From a checkpoint of a small transformer trained on Wikipedia.
Architecture: LayerNorm before each block, learned positions, biases, tied embeddings.
Each number is 50 + 12 x the weight over its row's rms, rounded and kept within 0 to 99. Layers, rows and columns count from 0. The size before them is the row's rms in percent of the matrix's.

# layer 3 MLP down (transposed), 1024x256, rms 0.059, rows 780-807, columns 0-127
101:64 55 52 36 49 43 42 62 50 59 62 43 56 53 67 45 49 47 72 35 53 34 31 57 54 59 54 44 55 32 53 58 58 34 45 42 38 62 57 50 65 60 37 47 35 56 59 44 66 31 53 39 50 65 41 66 40 41 65 40 46 49 53 29 38 25 58 41 59 69 55 82 76 57 46 34 71 20 39 21 43 56 42 53 66 57 66 54 46 30 41 51 14 51 41 39 62 48 63 49 41 45 72 45 62 62 57 55 32 41 67 63 22 50 44 48 28 63 57 62 57 56 30 57 52 53 40 57
114:51 47 48 56 62 50 49 51 40 53 54 48 52 38 43 70 55 49 57 55 44 55 41 26 63 46 48 67 37 16 53 72 46 80 39 67 69 54 62 40 36 52 64 42 49 49 52 61 68 65 57 63 64 41 79 37 37 55 66 63 33 36 50 62 49 24 48 37 41 44 55 34 50 47 53 53 52 42 35 51 56 54 41 53 34 51 59 72 52 62 30 68 44 62 46 40 37 62 49 35 56 60 33 59 53 40 48 24 66 28 29 55 51 54 43 67 52 45 69 70 52 52 51 51 38 45 55 33
107:78 47 30 45 54 37 31 57 32 59 63 14 64 46 46 58 39 46 62 51 66 56 80 52 44 54 36 44 41 62 52 50 40 51 58 61 57 47 61 52 68 69 51 45 55 41 62 47 57 29 54 37 41 43 42 42 57 71 39 65 35 45 35 40 49 54 73 65 49 54 39 64 48 65 51 54 50 48 64 46 46 39 51 30 47 57 71 44 68 48 50 47 61 35 52 69 19 17 73 46 57 32 45 64 52 50 47 32 47 53 39 33 57 57 61 53 67 40 60 64 40 64 47 49 73 48 45 45
091:49 67 56 68 63 82 56 60 57 63 49 41 49 27 37 47 57 55 61 37 53 52 59 48 53 64 68 54 47 47 43 49 61 54 28 47 68 52 45 60 43 36 57 55 44 58 43 48 39 44 41 61 46 77 54 41 41 17 34 80 54 55 63 54 45 52 34 31 65 47 58 68 36 42 34 45 40 50 30 58 73 35 70 37 52 51 67 52 53 50 58 49 35 52 62 68 59 47 52 60 31 69 56 37 52 54 64 46 48 59 60 77 35 44 44 22 67 54 55 55 42 43 62 78 32 50 49 52
100:52 50 50 31 56 58 46 39 49 47 54 47 37 67 60 54 57 57 26 31 47 53 65 48 39 61 49 52 44 63 51 55 70 30 59 52 43 44 40 74 57 72 58 45 59 28 74 67 56 65 42 46 57 41 55 60 44 55 67 35 56 42 45 32 31 67 41 43 43 36 56 38 66 44 53 62 24 74 62 60 59 53 41 75 48 38 36 62 23 38 44 47 46 41 43 55 66 61 68 70 47 43 65 54 35 26 41 64 54 53 60 63 39 47 67 30 50 54 62 33 49 59 36 67 35 65 59 44
098:76 49 69 47 60 59 53 26 67 52 58 44 55 46 61 46 54 31 48 28 60 34 45 63 40 51 48 52 53 66 53 70 58 38 67 66 60 42 44 50 74 60 31 56 60 73 51 17 43 51 46 51 42 45 80 49 70 48 60 50 47 64 39 47 60 44 69 41 44 43 38 42 53 59 62 51 32 56 59 63 51 57 51 64 61 63 44 44 48 30 55 49 61 42 51 42 46 69 57 65 52 58 34 43 53 58 55 51 64 34 68 78 72 56 41 25 39 63 53 27 35 57 48 48 42 65 70 64
105:55 54 47 61 28 58 45 49 36 46 50 54 49 57 60 36 61 68 73 45 57 34 46 80 49 48 63 66 44 51 62 61 39 45 67 59 45 67 56 35 26 56 43 46 63 49 64 38 27 63 43 70 45 56 70 50 57 73 55 63 40 39 46 54 34 73 38 56 64 65 48 45 54 60 34 35 36 50 44 54 65 40 54 82 41 46 52 42 66 59 59 57 52 51 66 59 30 68 75 74 45 31 29 52 66 28 30 30 51 30 52 49 67 32 46 58 41 40 53 46 39 33 48 62 50 50 51 32
097:53 45 45 47 51 56 59 34 44 46 63 58 37 68 41 28 38 20 52 25 42 38 61 52 53 48 60 52 49 51 27 46 46 65 61 57 58 57 34 56 55 57 41 86 63 47 56 45 43 39 52 72 55 52 78 44 45 59 33 59 14 54 65 40 65 71 59 40 64 25 56 45 54 50 56 60 69 77 57 45 54 31 44 46 51 56 58 48 43 45 59 49 90 46 69 35 45 47 55 74 48 48 51 53 51 59 43 54 53 56 54 42 41 50 60 52 52 64 59 42 34 43 39 66 42 47 53 29
105:52 52 43 22 37 64 54 32 53 60 32 52 32 55 41 52 46 56 45 33 47 32 75 62 48 57 44 43 60 61 67 53 58 66 52 38 64 48 70 48 31 65 34 71 36 55 61 29 60 48 57 36 40 56 55 42 42 61 46 79 62 53 53 56 46 46 59 52 65 52 41 45 60 56 47 47 43 57 45 51 62 39 53 51 42 68 63 47 46 73 52 55 65 61 64 40 48 48 71 58 56 47 29 38 64 61 52 61 54 34 39 43 36 60 58 58 39 37 46 35 51 52 30 65 51 44 62 35
098:54 66 38 51 45 33 32 54 41 46 52 73 46 52 29 37 42 60 68 49 58 54 53 28 53 57 49 71 51 53 56 13 50 49 49 63 49 56 40 46 43 67 57 55 57 36 98 51 66 63 34 67 47 54 28 28 65 54 45 40 65 56 63 42 58 47 33 24 62 35 68 56 42 53 54 47 32 39 50 36 81 65 29 60 35 56 45 60 57 60 55 59 55 34 58 54 57 66 62 45 47 44 59 37 57 46 49 26 46 28 37 23 43 31 48 39 32 36 59 54 66 60 41 30 41 41 41 58
103:69 46 47 69 61 61 48 53 60 50 56 53 33 63 42 31 71 43 65 46 45 52 44 60 71 54 67 61 47 63 53 66 56 39 34 50 62 55 59 54 53 38 56 60 46 48 36 46 49 53 67 28 60 63 48 30 65 44 62 60 52 55 46 39 55 67 38 48 35 54 44 58 68 53 48 66 43 62 53 56 65 70 29 50 47 67 48 61 42 50 34 51 52 55 55 42 45 54 40 39 41 48 51 65 64 41 56 41 47 46 61 59 27 32 53 71 40 57 37 24 48 22 54 48 38 61 67 59
105:57 58 28 56 66 53 61 36 36 36 64 32 70 30 58 61 47 55 38 45 67 44 56 59 50 30 41 49 60 32 57 56 56 75 26 52 56 43 73 87 43 30 52 44 40 76 47 48 52 64 40 56 41 56 65 36 37 59 74 59 67 61 43 70 40 45 59 55 40 41 39 33 30 70 57 31 30 46 49 32 45 48 41 29 32 56 61 53 43 43 44 55 54 62 61 48 54 59 64 46 46 75 83 52 50 45 51 30 44 37 44 49 63 44 47 56 57 44 52 63 52 71 44 56 47 62 69 41
105:57 37 34 49 32 44 56 62 32 57 55 63 48 77 58 43 54 53 40 47 58 64 56 55 70 65 49 48 58 48 39 45 42 46 37 62 48 53 61 46 66 44 45 45 34 57 61 41 40 70 40 33 39 60 57 65 34 50 23 45 60 65 69 22 56 54 52 34 31 35 51 58 39 43 78 70 47 72 62 70 51 75 47 53 53 54 55 45 39 26 47 33 59 50 44 53 64 58 49 66 57 53 61 56 42 64 35 52 38 53 72 60 63 73 44 21 45 34 68 50 55 38 29 41 59 48 51 61
099:56 27 54 38 58 60 59 61 57 53 56 60 53 59 55 56 59 46 54 47 56 30 53 99 50 44 32 48 42 48 58 49 36 40 58 54 47 35 51 51 48 61 59 32 47 43 57 54 35 50 48 66 53 58 29 57 62 66 34 45 35 37 65 30 58 42 43 82 69 34 44 27 45 58 66 54 53 67 41 58 53 44 33 55 35 49 49 43 58 52 51 60 62 67 55 69 42 60 51 43 42 62 51 55 71 55 37 45 53 50 45 53 68 42 46 60 63 71 55 52 20 41 34 60 43 63 44 50
112:60 49 46 56 67 54 46 46 52 29 45 50 58 46 58 45 52 41 58 58 52 52 49 50 24 69 34 61 31 33 46 36 44 37 63 33 34 57 32 42 32 47 23 64 65 37 58 50 26 65 41 60 54 68 54 62 43 59 43 65 57 49 44 35 46 56 42 39 54 52 41 53 82 64 61 61 46 60 45 23 68 64 34 58 41 49 23 58 56 87 47 42 44 48 43 37 41 61 39 38 40 63 64 46 44 47 37 37 37 67 43 48 46 55 78 60 37 60 58 52 62 23 56 73 39 53 69 48
099:66 51 49 38 49 40 57 62 47 32 66 54 56 53 54 56 40 64 40 51 49 48 33 51 44 51 43 45 28 47 67 61 37 63 33 40 43 38 48 52 52 61 49 51 57 65 23 60 47 65 48 47 34 57 53 36 61 80 54 34 37 55 60 70 59 58 42 44 52 65 57 52 41 26 53 43 50 62 37 62 42 46 36 52 75 27 67 63 43 49 68 55 52 66 48 49 67 50 43 79 62 49 47 48 46 46 63 31 42 54 71 24 51 63 35 77 57 63 53 56 64 50 59 74 39 45 27 54
108:40 42 36 22 53 40 38 57 60 52 43 53 59 55 64 57 51 77 61 40 65 46 84 48 57 64 45 63 54 48 58 45 54 29 41 62 52 65 50 60 48 51 40 50 62 53 54 28 43 42 59 37 57 46 42 54 54 47 50 61 53 43 67 63 28 52 66 69 60 41 60 31 29 62 81 69 80 49 51 18 61 48 32 24 51 48 58 45 46 39 58 38 60 35 44 26 53 63 52 49 44 51 55 53 55 75 54 29 48 52 48 44 48 61 54 38 65 50 66 47 61 44 36 49 55 34 38 55
100:37 61 69 41 53 67 23 42 91 50 41 68 49 61 34 42 62 42 45 46 58 57 53 47 37 51 21 54 58 43 41 64 42 42 51 64 53 46 65 63 49 44 38 36 25 41 65 56 50 48 63 36 36 39 51 56 35 39 65 36 49 39 61 69 43 64 33 48 52 38 59 58 42 40 52 42 72 58 41 50 57 48 45 42 49 50 54 63 39 44 31 62 62 37 73 39 35 34 41 34 40 67 59 47 41 69 45 59 61 50 43 62 41 35 51 54 39 62 46 43 53 44 71 52 37 48 48 37
110:28 64 55 49 51 43 44 60 45 34 38 62 55 44 72 40 51 40 54 60 43 40 44 53 50 57 47 40 34 66 31 44 27 42 47 34 51 40 51 47 35 51 67 55 25 47 31 44 38 34 32 41 50 78 40 82 36 54 44 59 57 50 35 74 44 51 40 24 63 17 50 52 55 64 33 69 23 43 26 43 38 67 51 43 60 42 48 50 41 46 39 43 38 41 67 60 42 57 49 51 56 39 58 31 41 63 43 38 62 57 62 31 38 35 35 55 53 41 65 26 31 28 44 58 26 42 61 29
093:40 53 32 51 58 46 37 64 51 49 48 40 58 48 68 48 71 50 70 59 47 43 21 37 50 40 43 32 73 43 26 61 56 49 50 47 53 64 32 55 42 41 60 49 59 56 59 76 53 43 35 71 41 41 62 51 42 47 36 47 46 39 56 42 54 71 44 46 42 52 54 42 48 40 35 54 65 33 53 52 68 47 57 60 63 59 51 50 60 41 52 47 54 40 23 38 35 52 38 47 31 50 53 46 46 40 34 54 43 63 51 30 64 83 68 41 55 71 36 33 46 56 76 75 51 68 48 46
110:46 60 60 46 39 54 66 68 46 48 57 70 53 50 67 83 46 60 61 48 33 70 59 55 54 41 18 48 43 49 50 49 66 68 52 47 48 45 75 38 66 71 48 59 36 42 36 37 38 51 54 37 58 49 62 65 42 49 49 34 38 53 40 48 52 60 39 44 61 51 55 35 38 47 57 57 80 60 25 60 57 21 48 51 62 49 43 62 50 55 53 55 58 48 42 49 78 42 49 62 32 39 49 74 58 45 48 42 36 46 58 34 46 42 48 39 32 59 65 52 38 49 52 44 27 76 24 35
102:63 28 43 43 48 25 50 70 53 71 57 31 79 51 33 52 62 53 58 52 50 61 52 31 42 48 32 58 46 40 64 42 60 40 45 61 52 52 38 35 64 95 55 40 29 45 61 47 44 43 49 28 56 27 50 26 48 45 44 47 48 52 39 58 25 44 48 41 48 41 54 54 43 65 64 59 27 45 39 65 49 40 58 54 52 48 55 54 27 55 63 47 53 36 58 67 71 56 38 53 63 48 59 31 23 52 44 39 52 55 52 55 45 61 55 41 35 46 54 51 78 42 54 39 59 57 33 42
100:73 59 52 53 33 39 63 35 46 57 50 44 46 23 30 57 51 57 44 53 34 61 47 57 79 32 63 54 54 40 44 49 33 45 44 63 37 57 47 49 38 61 59 40 37 41 50 29 50 53 60 62 37 48 62 54 54 61 22 29 68 46 64 34 34 48 58 31 47 42 60 33 53 48 62 48 51 43 18 57 41 58 66 42 55 38 47 50 60 59 40 30 60 62 47 45 61 59 37 46 36 50 53 62 45 40 40 47 47 71 45 55 35 32 39 62 34 27 37 49 57 51 58 51 29 58 54 67
094:72 76 64 57 59 55 40 51 70 37 44 49 38 51 58 40 35 62 57 43 35 39 45 63 67 54 40 60 46 56 39 45 40 55 45 58 53 42 50 40 49 38 44 57 68 45 56 47 51 46 41 43 54 55 39 64 62 53 44 69 51 49 43 48 58 65 38 55 53 60 63 56 69 52 54 51 53 60 43 45 55 62 59 49 33 46 65 49 35 26 44 44 45 51 43 48 47 21 54 43 50 33 52 60 41 53 63 63 47 42 66 54 63 44 69 23 30 47 50 52 47 46 52 29 31 68 77 51
105:34 52 37 42 45 39 46 62 37 44 25 60 51 27 48 52 39 58 73 42 60 53 51 49 43 54 40 54 54 46 45 51 35 53 62 43 51 43 57 62 48 41 45 47 49 74 54 50 29 48 49 39 40 47 65 44 58 56 44 70 74 58 41 40 60 67 56 51 37 44 31 59 67 41 69 29 53 71 54 39 23 53 73 47 53 56 63 50 69 69 39 67 47 45 45 66 64 56 69 51 48 51 47 52 54 52 60 57 44 58 76 39 29 51 57 39 42 57 60 28 21 52 43 66 49 48 40 63
102:29 45 54 65 43 59 17 61 60 46 54 48 65 72 36 66 68 57 45 41 46 36 25 44 61 55 40 63 69 48 53 43 67 48 41 40 34 37 69 67 73 58 77 41 63 68 58 26 44 43 41 56 48 74 51 46 66 41 32 32 42 66 45 38 54 43 42 76 46 27 70 52 34 34 37 65 43 68 62 37 58 50 52 59 64 49 40 56 55 45 25 47 57 59 57 59 60 31 46 43 54 37 61 56 49 47 33 63 55 41 27 42 46 67 31 69 57 61 60 53 50 49 28 43 55 42 49 50
099:37 42 65 48 58 21 61 48 44 32 43 56 34 60 56 77 42 51 38 40 67 55 37 53 40 57 50 40 27 33 67 46 45 68 36 52 50 54 26 55 68 48 30 54 58 32 41 29 66 61 68 77 61 43 33 28 61 63 70 54 46 53 41 56 33 50 78 65 67 61 53 39 52 68 57 49 56 50 53 42 70 54 49 46 66 13 57 57 44 55 57 61 49 35 55 44 42 50 36 46 59 55 56 45 33 46 50 51 55 49 67 50 48 43 59 64 60 52 57 51 57 57 58 56 42 52 17 28
091:61 54 62 48 44 46 50 36 45 54 49 51 62 41 72 60 58 32 34 52 40 49 22 79 49 35 53 40 55 34 58 47 40 45 56 28 47 20 37 42 47 20 65 34 54 46 52 63 66 46 49 41 30 22 41 48 45 46 71 52 44 44 57 49 47 54 65 45 53 44 49 62 63 54 43 48 54 44 47 42 59 51 42 28 59 63 24 47 39 25 65 61 60 56 24 65 47 42 47 54 18 44 72 46 47 55 60 42 37 22 55 62 70 58 59 54 44 30 64 39 11 51 52 51 60 50 35 58
# layer 3 MLP up, 1024x256, rms 0.0593, rows 781-807, columns 0-127
113:38 40 25 65 52 13 24 66 37 45 34 51 58 59 45 58 24 68 70 39 70 32 36 48 61 56 54 70 41 42 60 50 39 49 39 47 46 81 37 56 56 48 67 59 53 47 58 50 46 64 40 38 55 50 58 37 46 42 55 35 36 46 45 52 39 48 50 72 84 31 38 30 60 64 48 42 59 37 57 61 71 57 38 74 60 75 62 43 56 37 38 54 42 48 45 59 36 35 43 45 47 40 41 60 47 30 52 51 44 54 43 35 49 60 35 46 49 51 49 27 41 50 41 43 44 55 34 48
107:61 52 44 61 45 46 39 57 38 61 57 45 58 34 62 52 32 68 55 66 36 78 43 51 39 65 57 32 56 52 37 43 61 58 47 38 49 56 39 63 63 57 35 55 25 39 46 46 38 68 57 57 49 35 49 52 55 67 45 47 67 50 45 46 50 55 85 39 50 54 63 33 73 41 67 47 55 74 45 49 70 56 47 65 46 45 72 51 55 59 54 42 48 51 27 48 82 55 40 56 43 47 58 67 60 37 35 61 53 66 40 66 67 59 38 41 68 48 48 37 31 73 60 48 45 29 37 66
093:63 64 47 39 37 77 37 46 52 68 59 30 58 61 49 40 52 44 59 72 48 37 51 59 45 60 48 46 40 50 54 26 67 65 55 63 70 36 42 45 41 69 58 48 46 43 50 32 21 69 62 64 49 74 66 64 65 52 54 55 42 53 46 46 41 32 68 55 59 64 33 38 52 44 67 56 51 45 62 46 50 68 55 39 62 56 48 64 28 79 38 57 63 43 49 28 44 45 49 51 43 60 76 54 61 47 58 58 88 55 49 53 38 44 51 52 30 62 23 43 59 36 48 56 43 53 53 44
100:58 54 57 36 60 71 39 58 54 50 39 70 51 34 41 71 43 42 76 38 31 56 55 44 55 63 43 56 36 51 43 47 36 52 52 67 21 52 61 66 44 66 70 32 52 29 50 56 43 50 68 32 55 63 62 56 63 53 46 37 73 54 60 43 70 58 48 55 49 46 45 32 49 42 47 44 21 64 52 43 46 64 32 53 58 41 45 38 32 51 57 59 27 69 41 30 42 35 49 54 74 17 67 61 59 42 54 49 53 40 31 47 28 61 56 59 48 48 48 34 69 32 25 70 43 54 42 36
094:49 24 60 65 45 59 56 49 12 61 52 48 60 44 52 53 36 44 42 44 48 64 61 46 37 42 57 47 54 48 48 25 28 59 30 51 37 39 51 59 48 43 77 50 33 49 44 61 65 34 67 58 39 35 66 56 52 65 45 46 38 33 57 67 48 44 61 51 23 49 38 61 53 52 56 50 31 73 55 54 58 59 37 68 69 53 68 60 42 56 54 54 57 44 61 42 52 47 47 40 48 43 49 38 48 48 41 70 58 49 51 29 49 61 45 48 53 46 43 51 62 42 57 42 34 50 27 71
094:49 76 62 39 78 42 46 55 43 40 30 84 61 47 48 45 44 28 33 46 40 61 68 51 38 38 74 67 45 46 54 53 49 46 70 49 28 54 58 55 51 30 67 62 46 75 43 52 51 64 47 52 53 44 35 59 51 53 67 78 68 58 55 62 59 48 44 46 56 51 42 27 58 41 33 29 68 52 57 53 56 37 63 58 40 48 46 42 43 32 53 70 48 48 35 47 43 42 51 58 41 46 48 74 45 57 25 51 42 34 68 70 34 69 40 38 43 35 54 58 51 46 43 60 51 38 51 43
101:41 43 43 39 58 53 33 56 42 48 54 69 46 40 57 48 30 50 35 57 65 47 38 54 57 53 59 51 52 52 64 54 61 42 40 54 59 30 40 52 44 62 45 43 35 31 62 30 44 72 65 44 48 56 36 72 48 59 50 35 35 59 44 34 75 53 80 49 57 69 61 47 40 34 57 50 57 37 37 44 33 57 63 38 54 54 34 53 35 66 60 46 53 47 46 81 45 49 57 51 58 46 23 42 64 50 44 42 50 61 24 53 59 71 42 58 56 51 64 63 40 49 24 42 72 70 82 75
099:57 58 50 59 52 46 46 38 61 42 37 32 56 73 37 77 57 43 28 55 75 55 46 45 59 62 52 62 40 46 43 54 56 36 69 62 39 42 53 46 61 62 43 41 60 54 56 53 41 58 48 64 44 77 48 47 42 65 48 57 46 55 54 63 35 38 60 50 54 50 44 74 31 65 67 54 68 55 54 42 65 38 61 48 51 51 51 78 56 65 44 48 35 45 37 60 49 36 48 57 47 60 64 45 74 61 25 32 44 46 55 46 37 49 41 57 39 32 62 18 53 47 27 37 58 57 47 57
098:45 58 38 59 56 93 46 68 53 27 50 43 52 27 43 64 36 58 34 42 16 36 45 53 42 45 27 32 62 49 41 43 23 63 42 55 43 45 49 23 40 45 51 65 31 63 42 62 39 40 51 38 49 66 41 34 58 29 64 55 36 68 52 53 52 71 50 51 51 39 44 50 39 56 52 58 51 40 47 43 29 53 60 46 46 42 58 52 44 39 62 55 51 68 51 51 56 46 63 49 43 62 22 58 61 48 58 48 69 48 64 51 37 43 69 63 41 38 43 45 50 48 47 63 41 62 57 45
103:23 59 45 35 59 37 42 49 52 36 67 60 55 54 46 57 69 32 61 47 23 43 49 53 48 68 44 69 38 49 51 51 67 39 44 35 39 62 62 35 35 44 35 52 59 29 27 40 72 60 49 80 47 41 33 57 46 63 52 48 48 42 58 32 77 68 69 54 61 26 48 51 49 63 62 43 45 58 71 53 58 41 61 57 36 41 45 28 43 48 39 42 49 12 31 45 55 37 59 48 30 51 66 43 77 51 54 50 36 34 61 52 38 70 43 45 44 66 30 48 45 42 57 49 40 63 37 70
105:47 51 50 41 54 51 33 56 51 41 51 61 65 37 67 51 42 38 54 55 47 67 63 37 59 51 36 53 47 58 61 48 46 41 72 57 53 31 60 61 64 43 48 48 12 40 36 81 62 30 47 75 65 60 64 32 52 62 56 57 40 63 67 62 46 55 52 58 73 48 49 52 45 61 39 54 77 58 38 65 51 32 53 62 35 35 57 28 62 67 52 49 56 53 58 61 47 52 62 38 55 30 56 51 61 43 39 45 54 61 52 48 24 35 52 47 33 51 43 58 52 55 49 57 52 50 59 56
101:40 36 57 49 67 56 41 40 44 54 61 57 44 55 55 47 26 61 47 58 54 31 31 44 59 28 58 43 41 58 63 49 63 38 58 54 43 73 51 36 28 39 56 56 38 41 43 45 45 56 52 54 47 61 59 58 42 42 45 12 46 50 63 48 79 61 39 67 56 40 63 62 39 64 59 47 39 46 50 62 44 43 51 37 52 40 41 57 61 49 26 52 36 48 52 40 40 64 71 56 55 52 48 43 46 51 51 52 49 61 36 47 79 48 54 55 42 55 61 45 50 35 49 41 18 62 41 36
107:60 61 54 55 50 35 71 44 55 49 44 37 76 45 42 43 27 72 44 46 58 57 33 48 39 72 66 48 46 71 42 53 44 75 29 55 42 29 49 54 69 52 29 66 35 25 48 55 29 44 57 40 52 23 48 46 26 70 75 51 55 40 55 61 77 34 50 60 36 63 58 44 44 42 64 44 32 37 38 50 32 53 53 61 52 43 72 40 51 53 57 50 40 49 46 53 54 66 55 44 28 64 62 37 40 59 41 50 40 41 45 59 42 73 57 63 67 39 47 46 62 53 43 41 38 59 47 46
105:47 77 42 49 49 40 43 51 48 38 44 42 46 41 50 53 55 55 33 78 41 43 29 58 56 57 44 34 88 57 35 60 51 43 78 63 71 32 54 65 35 52 40 62 49 61 41 62 39 35 64 34 59 35 52 71 68 68 47 69 49 70 60 56 58 48 65 64 75 43 39 60 39 55 34 53 51 43 56 37 54 66 40 40 58 67 65 57 58 38 63 42 43 63 39 22 62 50 63 64 50 69 56 55 31 51 47 41 65 54 27 25 72 44 46 60 51 52 50 48 61 62 48 41 52 57 47 55
093:33 55 41 56 64 64 46 28 48 46 48 57 54 67 24 26 45 65 60 64 61 30 43 64 45 34 57 60 49 36 38 35 42 44 55 29 76 59 64 39 54 38 51 42 58 49 24 46 65 46 43 52 43 64 53 52 47 36 63 43 50 53 66 62 48 49 34 50 57 46 43 64 39 37 45 34 38 43 65 36 70 54 35 24 59 61 47 32 41 38 52 65 57 47 49 44 56 51 27 50 55 56 43 66 28 39 57 40 60 32 54 45 52 43 64 39 27 55 55 53 49 58 37 51 77 59 71 57
102:48 27 60 43 54 45 44 48 47 35 58 65 67 65 52 43 41 48 55 59 40 61 49 47 38 43 62 59 45 68 42 38 48 61 51 51 52 77 80 48 33 50 65 58 47 35 51 53 69 43 49 51 43 62 43 45 45 55 31 54 50 45 66 36 48 41 73 44 32 48 40 38 47 54 47 54 41 49 58 60 39 43 60 64 26 43 67 55 42 53 68 60 60 62 58 55 55 36 47 36 23 42 39 39 66 30 56 36 70 34 49 51 49 46 62 71 61 46 76 39 43 49 78 61 37 70 55 50
097:59 44 54 51 72 78 57 29 34 62 66 42 43 56 53 48 43 46 40 57 31 60 25 59 59 39 54 53 37 43 82 47 52 70 50 32 32 55 44 72 68 58 69 41 53 49 49 46 47 48 50 33 42 61 58 52 28 40 68 36 49 70 52 51 45 35 78 43 41 40 56 35 32 45 47 63 36 52 77 45 49 54 56 25 47 50 47 46 50 69 50 52 69 50 38 28 49 63 61 48 61 56 39 62 60 57 63 31 35 53 57 58 54 42 59 38 52 53 33 57 55 45 13 56 59 35 49 61
105:72 52 59 25 61 45 48 52 45 49 61 32 61 48 56 50 60 28 38 56 51 55 42 35 61 31 66 30 45 48 37 40 51 72 66 55 35 49 47 53 39 64 37 39 58 67 43 54 53 49 35 39 39 53 44 73 45 45 52 56 37 26 47 53 67 44 39 45 78 54 49 48 25 50 36 49 48 42 33 37 54 43 24 51 42 45 23 51 52 46 45 58 47 51 48 43 58 43 47 43 38 32 39 55 30 41 45 75 61 48 76 53 80 57 36 29 40 22 65 58 33 50 74 52 53 45 61 38
097:65 40 53 54 25 38 53 29 46 65 50 75 42 40 52 46 47 32 74 64 35 51 36 48 49 50 27 57 40 71 36 19 46 40 59 66 37 65 42 48 53 47 45 50 35 56 50 61 26 49 37 50 58 55 49 62 47 63 52 71 58 68 44 47 95 32 56 50 39 56 32 47 53 58 56 39 53 37 53 55 40 22 38 48 59 33 57 60 61 36 53 50 34 58 43 49 51 59 55 62 44 49 38 47 53 64 46 32 52 59 41 58 44 60 51 50 58 58 39 71 53 62 57 38 50 33 62 35
105:38 43 43 54 41 72 32 61 78 42 37 42 58 45 61 50 53 50 62 40 43 49 49 52 40 46 37 57 34 48 39 52 44 54 70 37 31 58 60 60 57 51 48 67 47 60 58 33 31 49 31 74 54 74 59 44 54 45 46 62 73 44 48 50 57 39 44 43 31 40 35 52 61 73 57 44 51 53 43 24 65 59 47 52 51 51 52 47 36 41 52 52 71 43 21 29 44 19 64 37 58 56 51 54 34 72 47 45 65 31 58 22 30 51 26 44 25 43 32 59 48 66 79 69 45 36 56 52
099:52 38 29 64 43 45 38 50 49 47 43 62 50 46 79 42 64 37 36 42 70 49 50 51 52 51 50 54 68 31 48 48 60 43 39 63 57 48 64 28 50 62 24 48 50 46 45 55 51 54 55 65 65 69 50 65 56 59 42 50 36 50 58 49 30 62 43 90 52 43 45 76 24 50 73 45 61 50 42 50 59 58 62 61 56 42 46 13 53 48 67 65 56 36 57 59 41 43 49 48 63 52 61 40 53 59 40 53 54 62 49 46 69 39 66 32 33 60 52 40 44 53 64 43 50 46 67 59
104:53 42 19 35 42 46 49 49 68 36 48 53 63 39 57 47 49 62 53 62 64 53 40 21 48 35 51 54 46 44 44 44 05 69 59 67 58 39 59 71 45 50 77 69 48 55 20 48 40 52 58 72 57 50 30 57 34 51 35 58 43 41 48 29 61 55 41 67 47 57 44 74 40 65 60 28 54 45 55 28 32 33 59 50 44 50 56 63 55 52 66 57 48 57 65 49 66 73 59 56 48 69 61 57 57 37 56 68 65 52 55 62 33 66 44 37 53 53 53 58 57 40 58 41 36 37 53 40
114:45 51 25 40 64 39 60 45 29 41 54 58 59 58 41 37 41 44 43 46 45 48 62 30 41 52 38 59 36 58 37 53 37 73 69 56 64 54 64 68 43 85 58 42 55 46 47 41 52 72 75 33 45 32 39 51 39 82 24 52 23 47 39 53 52 62 32 38 61 48 46 45 57 44 53 67 42 62 55 33 49 35 39 30 57 61 56 50 66 72 55 44 62 46 47 43 34 54 54 33 41 72 37 48 38 48 47 41 39 29 35 26 49 44 53 57 45 47 47 49 56 68 48 58 60 61 17 50
099:56 58 63 54 53 39 30 43 44 50 54 65 57 61 20 49 46 75 56 48 33 45 63 83 66 47 69 62 56 44 63 34 54 28 49 57 58 48 76 51 87 48 46 64 66 44 44 75 52 43 66 62 72 57 47 62 31 71 53 44 78 46 67 49 52 28 58 58 38 59 48 37 51 49 52 60 47 32 53 41 82 59 44 41 43 61 54 55 58 38 27 40 46 22 57 65 50 43 33 44 49 43 40 48 52 65 55 58 36 43 48 53 46 51 57 54 75 33 45 40 74 44 39 58 53 68 34 52
100:31 62 55 21 36 32 52 47 65 69 55 25 29 38 51 61 17 44 61 46 49 52 34 60 32 54 45 70 50 57 41 59 38 64 35 59 66 46 56 46 55 47 43 38 22 59 54 51 62 49 46 50 67 55 56 42 74 55 47 55 63 49 57 52 60 34 64 46 69 39 62 51 52 58 52 35 34 71 60 38 46 55 48 47 65 37 74 47 34 43 46 50 56 43 56 68 59 53 55 48 31 45 64 37 37 58 65 52 44 38 41 36 40 79 50 57 50 39 54 57 72 45 51 38 57 48 28 53
099:56 52 23 68 64 67 54 55 56 41 33 26 41 64 33 55 61 43 18 52 49 45 45 49 76 41 47 71 60 32 51 52 44 69 35 50 27 44 67 34 74 57 57 45 63 37 53 39 56 23 41 38 65 36 56 36 43 51 49 39 76 61 65 47 64 45 52 36 53 37 63 39 23 41 66 53 54 50 69 63 46 51 25 54 79 49 47 45 48 33 44 65 41 76 48 47 52 38 45 49 49 43 60 59 56 48 71 57 55 55 43 56 55 41 70 60 45 45 36 33 48 40 70 54 30 50 50 31
087:51 61 40 39 59 61 54 53 34 64 47 59 31 35 50 47 40 57 43 42 71 45 42 45 48 65 38 43 33 56 35 56 38 56 54 62 51 55 57 46 49 52 51 56 43 53 36 23 63 56 67 30 81 56 43 41 46 54 89 48 57 63 70 16 36 48 50 37 53 42 36 32 52 42 67 43 45 44 30 60 35 44 52 46 58 47 67 31 54 40 73 59 72 47 68 44 42 51 52 65 39 51 64 50 31 45 55 39 65 52 48 58 40 78 45 53 35 52 47 49 71 37 71 44 57 52 46 44